From a checkpoint of a small transformer trained on Wikipedia: 5833 steps.
Each number is 128 + 32 x the weight over its row's rms, rounded and kept within 0 to 255. Layers, rows and columns count from 0. Numbers have three digits each. The size before them is the row's rms in percent of the matrix's.

# layer 5 attention query, 512x512, rms 0.0323, rows 138-187, columns 128-191
100:161127149142070143124131112174132107079082144087106120070123091091127105088126108167159079057110105148103155161202119113105132124126125104153147072113107151133119107122115147151160089172123156
109:081145129127124085150224153163120115125141129070115106132136077097135099074121057114139127109152127110129164127156135089117167072142152082111115134188167106134162114089184101125138141092185091
085:142125135085151160123143106101107107123163125142188166119096106126171160164068154119143118143084078132115098201143151129085119146162111151126145056116108169137159101127195139106087146123177129
099:156137164130149164135116138113167162158128197167125165144167158121077076106165106162182151152097128161143137084098157110124129165118136118096166183128110103173130112158147110121150130094125133
103:098126180096087136124116126206141116129182077137099130120118144111138148165109187078098142118091114210168096110109123130155123179128169112144135102190103154166118134124168132068082124127154168
096:113113088119088174108114151195094158094113087099173142058157126127134152131138070135136142141121116091139064156142164153106164066081130120130145167102049104112103108175118084059096056113123197
101:132134132126092106103150165076099132116113167150135131151131121166167157122146102141152142110134174103117118141122121102165150155115146157180118119166142134145118192115167110111116137148154148
084:111117121117099191121134097101107101130147093079197135082131091140094143155105106088121143127123111038189180217120121097163138087077137107096131166137190155061114190164079160123136096165143109
105:065094113091164124157082105124159169082128140122102177105119171069135128132129125142098143115112135158093117135157183116083136122113027119082200203154168140085130135091148128112173111135158131
104:073150127099163139170160170135086115133134151116069051086129104146202151089100038136177135102145112102094110157148158079119110094108069178109095109063159181121176125106145108176083116128111088
104:136146134176195143143096114171159140158202170147089105158134114106106110099118074145187097128145086065183160139142074151178126094101161041091082116132069140131118173093115085157139120137101158
103:132147112150159127118135148142120194157110129096167158130151132138127145148097087131171102084109088126139124165122151133107087133169070133101074127084084113152084144111128112161125185128153143
090:080144117094181153124176110074141124141068083161099115149084109150166213144129157112115135104152049084109158122154126113125177149206106166224083117107170117164129140161148082148161115164153076
106:133089105112099135041161188164089088106090119136098128160096189117109144137110146134123119098122143103109185147112112097116158121110159130173110138127093149172163061107137150145153089126171167
104:103129099155107141165069194090182117115216117135201086077165123173117170104196080117153134175172192162120170106158122116116186193146146083072091093149179114064097101118114099160147126147110083
102:123136143109135170144155143086097142120086130114159224140126109144130221166105115137135174127148125179119163134075170175153159113133155076098166108085183091067184184159134098143140114095173121
107:137186143148150140120108119149102133136130114140143099095125109114127127129096149190132127089140122109162165126069112119072148166154121086151129157099154113132080161110120097126131067214213053
099:137118154110183078100131114126155120107181088116101147134119107158090143106086098176128101126151158100171137134144111191118099124130167146142131135165111145117125137065089087192125180166160104
103:148153106159135074107218085109191100178106134143111178118096115073133103187120124089104101133128185072127114139194105142077118126142134237040104185177122073130132123060118114067146176146175147
104:124115172137138188095106105155176160129099138044153104127121137182153106157135159077127073141135149158143153118136115156090179113149146114102086087131147127122139057123101144109153141129168078
098:116144201176090168140091113147147096078194146145034151096092127176164155133104188143106135146143188188119142059131055104126058101129207078144116099102104154138144065115156170071155136121109102
097:148096118101133132162150143138130141100117134085121141119125117050133123063108119138000085158136145038065128182129176063066188124111102117134114144134144073176119096078143139077166091073152075
089:147126121117175186074096147131150132156125092109120106106229140109189150172113109169125154055135100147152089163103189109104073184134093099104163083099074073088131159141155121152116157131116133
101:166115094119126085137100086110115109090112116133079129087120142165158150178083093089122093144125181160168061080090122146112104097059117167125141122134149106133173053204050146101135085107194127
103:149134120085106132103096133137131081088117080121090141051135097110094136165137144130119113118120150159121114170122132104170150179114082109151114105124159070157167139088109106108169087126122194
095:145084130163094048099127141099121151101104084177153116127087143144149112121153132115121107123147117109107079098092093127129087145115106042145143091141088127197113132179151114166133198137146101
099:108163124153187117109104182163132098118131108098181180099152116124117142076172135164110167104132101174123112099108138165156159133128185090106160165169104117198147075120099137123109095092113120
091:094163184134079135131083152125098119167129147122075156117129063159107079164124146070158105125131139105143107108099109125167070148107140097107146084135157195156150164187218223125109100152138116
098:158048120123134090103155135137109113131124152165118118120167127130132132148112122143160150114097084143108176158144142119119124103185069122144166099163140121072118157126143111090119160129114103
101:077164166117154135141172187117121086105162176104111160149176088107123099081077157149095140092122163122120097096149098093063128170141181139171131167177175132183117153147143096167126153135170143
103:109107102110140101112117070127124122151140123156085129143173109137172098125080148148133133135186099097166141115067114108082128093164134090173143095125197103110136177157169161119175163081108160
099:106150112110141135045183142118117161045087101124193188158100117160139113168149137146179073067117185155120127074134087172176129138145090134139118134142110123138109204093129096145124143117132167
104:152082115148153127100141093135130106175163149126100142168091133092178138140214162135147090141151121100129129186142104133100134163159110141076128158114105161117123125121113113197096124190125102
100:123134114154096100164197116128143151097054119153104227126093110147148131179169121101139138081142130096061173185120129170122159070139107087185131166113136130151064158161103127147106101126151099
093:096206165147133138116139156094148100116143149067130141109159054205094158152162152015128127102140115149126142150162124156090084142112157051122163182158151133137113076165093159119154123131107117
101:157137114129101166090139115078132091136126098110126166083092168135215140154145125104141094108098113133160109121133139148102076149091118122122120131121061130105120099041136064143114104160171109
107:098084165139117114129156127114111140090112137118118110123104121205161124118178172189167137046126106162109171141165146112102153217163148068127137131130151128108129112119116148178115099157147128
097:127078140136082108157129128088114142103146154131137107120109126114154134122076093132112119096102059084143158164146080116121153164145101122133153080144172114162157163095143184085117159103082132
101:110195133114094140130111128090122166152143142103127132160108148109097042133120103125093097146123122142155150148182138201142202064153127132088090174097090101103168107162091133135106073113187130
110:177167159144125109142165166144140148137226121125119123143105145092141133086105060128093128124097115143127070115115087104118065128154107109129105189145192135172146136102161176114134104118154066
101:126183146141178172156098145118087109140119103102147137123161112156115126172125162078181139150146068195133090164092113144155020125123140162094095145103154083154149134143158163121118098037127074
093:115049083190109090179144062171081113106128154094127139078131101130127138160154088126123125126185082101119136097091106215127186139109106174119117148147104104107106098144126125182130080155106132
103:143131197120117152053157152052114131122093128112186040117127075139172099155102126087126143109136155116107119197084120075130171151131139116146068159188108151056110100142118129135109112148144111
106:145149177107135066094040095169130117178100128086095141171109094108167124127088128148137113168130171125103124141111135154070107128134161106127123173046122160152133092060081160162131139160127178
093:128180121176101118081110139085131118096109108073146131121103142126089110118196104065122079187099093055092091160064089178170087093200146134123101131129143148138141154098135106109121136109124112
107:203114105106120092175176137117124123090149083136038101144094118067132073156165166118075062139141161165136135076192100142077106131135073144113197125147122134112089133101142093097129050153120157
100:101073136190190129116136131170066131161116150143135089140152114137146060073107133132138162136174129143088130088158134118107177139106125094188090139105136115128202100120089108103119123072172095
101:123097136121122078136093079130101103129150133155111125096169157149119096118178137150150138109102081152100129127110119092220113077112119155159120113150093065121079168141158108209106122066128138
091:147108126147132173120090148155128063106128111094085114118164137145068129157155126179133153171121171165133150143082134174095084057135193136237128117072108118081133181168122167160147159165148113
105:159094095124135158154159183205153112104160154164165133070151139148117152109152137126140110086109155162123107148157137120074133136143111080079114108145138128139066122104089102098138164145116112
# layer 5 attention key, 512x512, rms 0.0297, rows 138-187, columns 128-191
103:137115153153108230143121084105146076096087171105063215084109139121083120146083141150136097121080140110082192106191049120158105150095097119172110130158161101165091127123120108135157087195102130
113:121164125143115110156181133118085141104141109123178134058098093105158150119154110140093160111081164150110145123167136196131146108122151087113111115132106116185157154107173128133103134102176113
083:166043144154132143165127066099178132133158129143148135102107113162170153186096127153134104133107148121026086167127092138083168128191132107135143130170143123089094088112151101086125129095118107
104:169108152116152111128139140065141065192152205155090148139072142135101146103151154145104105145091127157110169104178116071113123184145114155066076124117109077191096093147135103115185121146115091
108:119103150135095139115164145168136080180131159124136110099191158120145114190155150131127132097111115176142123145097170131062149088110080155133111128168173126165131138129090182123123101169171170
098:174170099086107116074140102172100089053161135160188131126112101140179140095136134121168183148146144101119097068104165135140179133095189148117123119136106148065130156160168124186126123138119161
109:053194110134073095089111111108131144133080154103152103148162216235202099154104156125114178112151106170119167099107140145122074124089095119186126152116137136075114140126123132153042151175093117
084:121171133140087151109135110059097136146122130098143179182102125147162119157110149097139142165204184105150153211105093109130161106188151176093097062111162152069138106117081139095146134112037120
113:148186118100147147140103116128113105133073128106130151090153141081150144095130162175119204134140103157178110108117120087131097190156095127120144100142094071128149109118146159089072183100074120
103:161120097097159096173096138118118121118173112126112093121079075159131116113127119128090151102153144054191103142192109108162150134168149210135044080148168111196145107092137163147158063145194109
105:112123078144181148095134133090099126149141110087141126108119107173141087168146120107183196108152158068090082119188109132132111134117175084083093136128138117084169196095066088142147099131094139
110:088076140203153134114089163163143141125115085137170152136108066124204128125117102222181105084122176161158167141097150107120134120127119111076086148087128157098106137100151118124081116123124134
091:142183156060056121179057083188070128122156036129138104122192095078128137107182071162131126075192100070114078125102145103096095132124120105151153112087130166162165127140152134144121081130116104
105:118164157093122125169118151101082182107124128128081146135128153156108207113135104068102142142154191101204114047115134084120128179090150069218123124175139169169150137147170094148150090118116106
113:150093116074081134137087096090118085098108123150200097110152168085129158181127118109063130139154141154126187195141105170143076135165137101085121134192103128088159174085124126138139133113126133
105:169136146159097172207164106135094144181143158143133103135118106096186160156093114143060127062128124176083146195138161151124154161167207136059151179150100103199093108134112179135183110094116200
108:101184150153164169073162145121120176124172165096145156156159113134130114138174143124155088174158137090132114086141123101109114113166129087127136158105107083156098125150162154136136156111184060
102:117118113176187093177150104147191109158128050128134126146139012154100057140050141146196161130165081122192146145156175133091126139148166136128186212116109118119134141132087192101119147104175127
107:129106105134081114194102108135142112150100125117159169130126120062082143154129139136068165122112127130125137108150123157069132131161117118156162161172138062144143153142117151026094154068098086
111:169133173103118136125111136160134065084093162149167139173092108092144125089143124098154131106079079188139065120158120114145134116212133147147138145105156111130176120105171178106127141114136062
106:166124104080121099143153183164091087131160132085105075090135124130117141131097098137082100120129170123154080083141108086091125106118169094087089063180122115144124156108088123153201099091144125
103:119129058135125097170128140104090197093095123104108158135119178151152176115202139153096100186146129091155101069115111119140170146160096096138146087165161123192161096138141078118161199177152124
087:180140080109140186087100113188133094153142139153145100117125110109174187149104173131091125136158142091109052123119137170090135116093126152148169116091126205140120142102138172162170103146139148
106:154160114193117111135118111077152095079151192125113095128140154111173148109118077137139136163136188136136131129072074145104116071146063121101213150119121114112139084098103124147138085112162070
113:095073102157127101123138113106135090115167146082107196107157123121090127214156115114192084153168117086149137150115128129102129161117142125096139151111111072154180137076122104172118134132133130
096:170125160155191118172101154135113069123139131136063124104145136147143127118160120106139152131130088157110134117144157155082164104089109108108126121103154110155118148149055072105116117151144131
102:140103158113200150107113139164139164120091119131181141106140109107172122151088120165153168080138099133105142153175144126132126106115115080118171196105096130203077082144076172107137141127149135
090:123131109149131180119125155136144120127168181077102147078166115172172109160158144158175130142115139120142131140141095109117141108113132117116099094176142115179100103134117128084106124148100129
104:103101172110131139063135117107158182183102181130123179102117162132123119147109153054128150177073132128130150104168137111150075150152163149136088113143136135087167104113124130081121132091095130
097:083105064133154194135179165128149152128166134127070159070151153127156122125158103133143093110134127161149155098128074108068127143151097080094060154165196121164067147095128155119124152105171179
105:131178109083106101183166124125103241165135119165137105098137116110149139065122133157058137122164133070121148081101069135107074120083137135114105138148104127103175078116158078146134175131124191
104:105141146109127124093099176150124126140126156163106135134077109153099108128156176126167122060071086142090137099104155106156156128095152133137086186078121117183140146181173144089117143125151141
109:121073111167159158114157120164122096190147142190154139147104109115158136184140137124142110116053137128163143118156159105107115159181080152113112127118123082121087116127133119096111128069165162
106:122121105136158123116169130138169176060151102098101200108135220121137121137126124170190139137113082171148107071171068143093151098139143135125146148144166117173102155146115067196159156103100106
099:144098123154106161185140177160132128128159197129124192118179076096153085105166086098126177087085091155145123138176097120106104144123178164089080181087119101151157127172129156172150088145076142
097:117157153152100117107084130113172141067187126169104136142141135093146205101140100156133098128110108173093173110122061105120076161103121089145144144197124099165096101133148066150119079119157078
113:118092178173095127137133126175109121166130085122156081128175107142113075149164145159166109134133137168152126188124160124161157177124140078127114117172140126152143110094136189190094107155101176
092:135071140124071179115117157118127170156133097097128134088106167126173110124162100130147128082105083080064192151172091101125147101131140132093125124147094098155166084081048126087154136104081161
109:121153126189080130139131155122111103106110103151084108170114142104164178134115127160148137112125165218119132113136187155128161138145150176100187150111153110136148190126112140148142107140163102
112:128137130108076107062159103136109131126149159194118104127186114104122125091118116181138124181141135090142143133117113083117105124106102145103151173168154142149151132098165164156096144159182079
102:106170185098135116156104136078116180151158150147173116130157118146180111088107144103130156144164130083162070137114115074154079142098162152054111151168145138138106126138191160108176073135166085
094:106146092102087140108164090147043181099165054160138128116136113145132119136098088160146134146070109108152093154167132204109165126127152140139151115109107113046159175158134132199207166091143163
106:144119146122129161124223145125164086084123150112152103193103138181153153162087107112118175155159106117157171078089111148095085102102109091111122150175096083111137130147133187135138074168160114
113:106179236131115107158161110135156139100091156073112231166109059089153154121145150169167141129128158093140141084121109155138140179111133116135131154098117136111159152136100151076140098084104132
096:111119124118126086136121138052138077139133079162166185092135089157169112147173130076174115138152102111120154165105106098144093130144111138066131180166114121116120165133138095091159094091054095
109:139141133164075202149127134137098160159116102138110158149182058143080124119118153166134106170109117148113146106111161119037111107143143117161172093121121085107127100107133083079071126155133084
095:128130101143144138136129135152080133163116158161165105147137075122158138089065114117073140082106124109127138111138107121103175143140139103153136112156104124184122135138146121095149133123164140
107:108091122174153075086124130114119061110106125129132108148079171120149073117124136123131076099110165147070131124143133134067124135138144120111064118083135074133125152074068096176142120113122106
093:147193149101107088060113099048121116193164117159086088138151115124095148152122126097151152074127116125165123140157140096150079119144185158130131154135124077131124122144130141175165117135153150
105:098071093084152152100097087126181094088151153112120159098145190163158145097148141083114114171103147166059090075099128148075180097132154138151255155082143182092078118083122163156113157124111094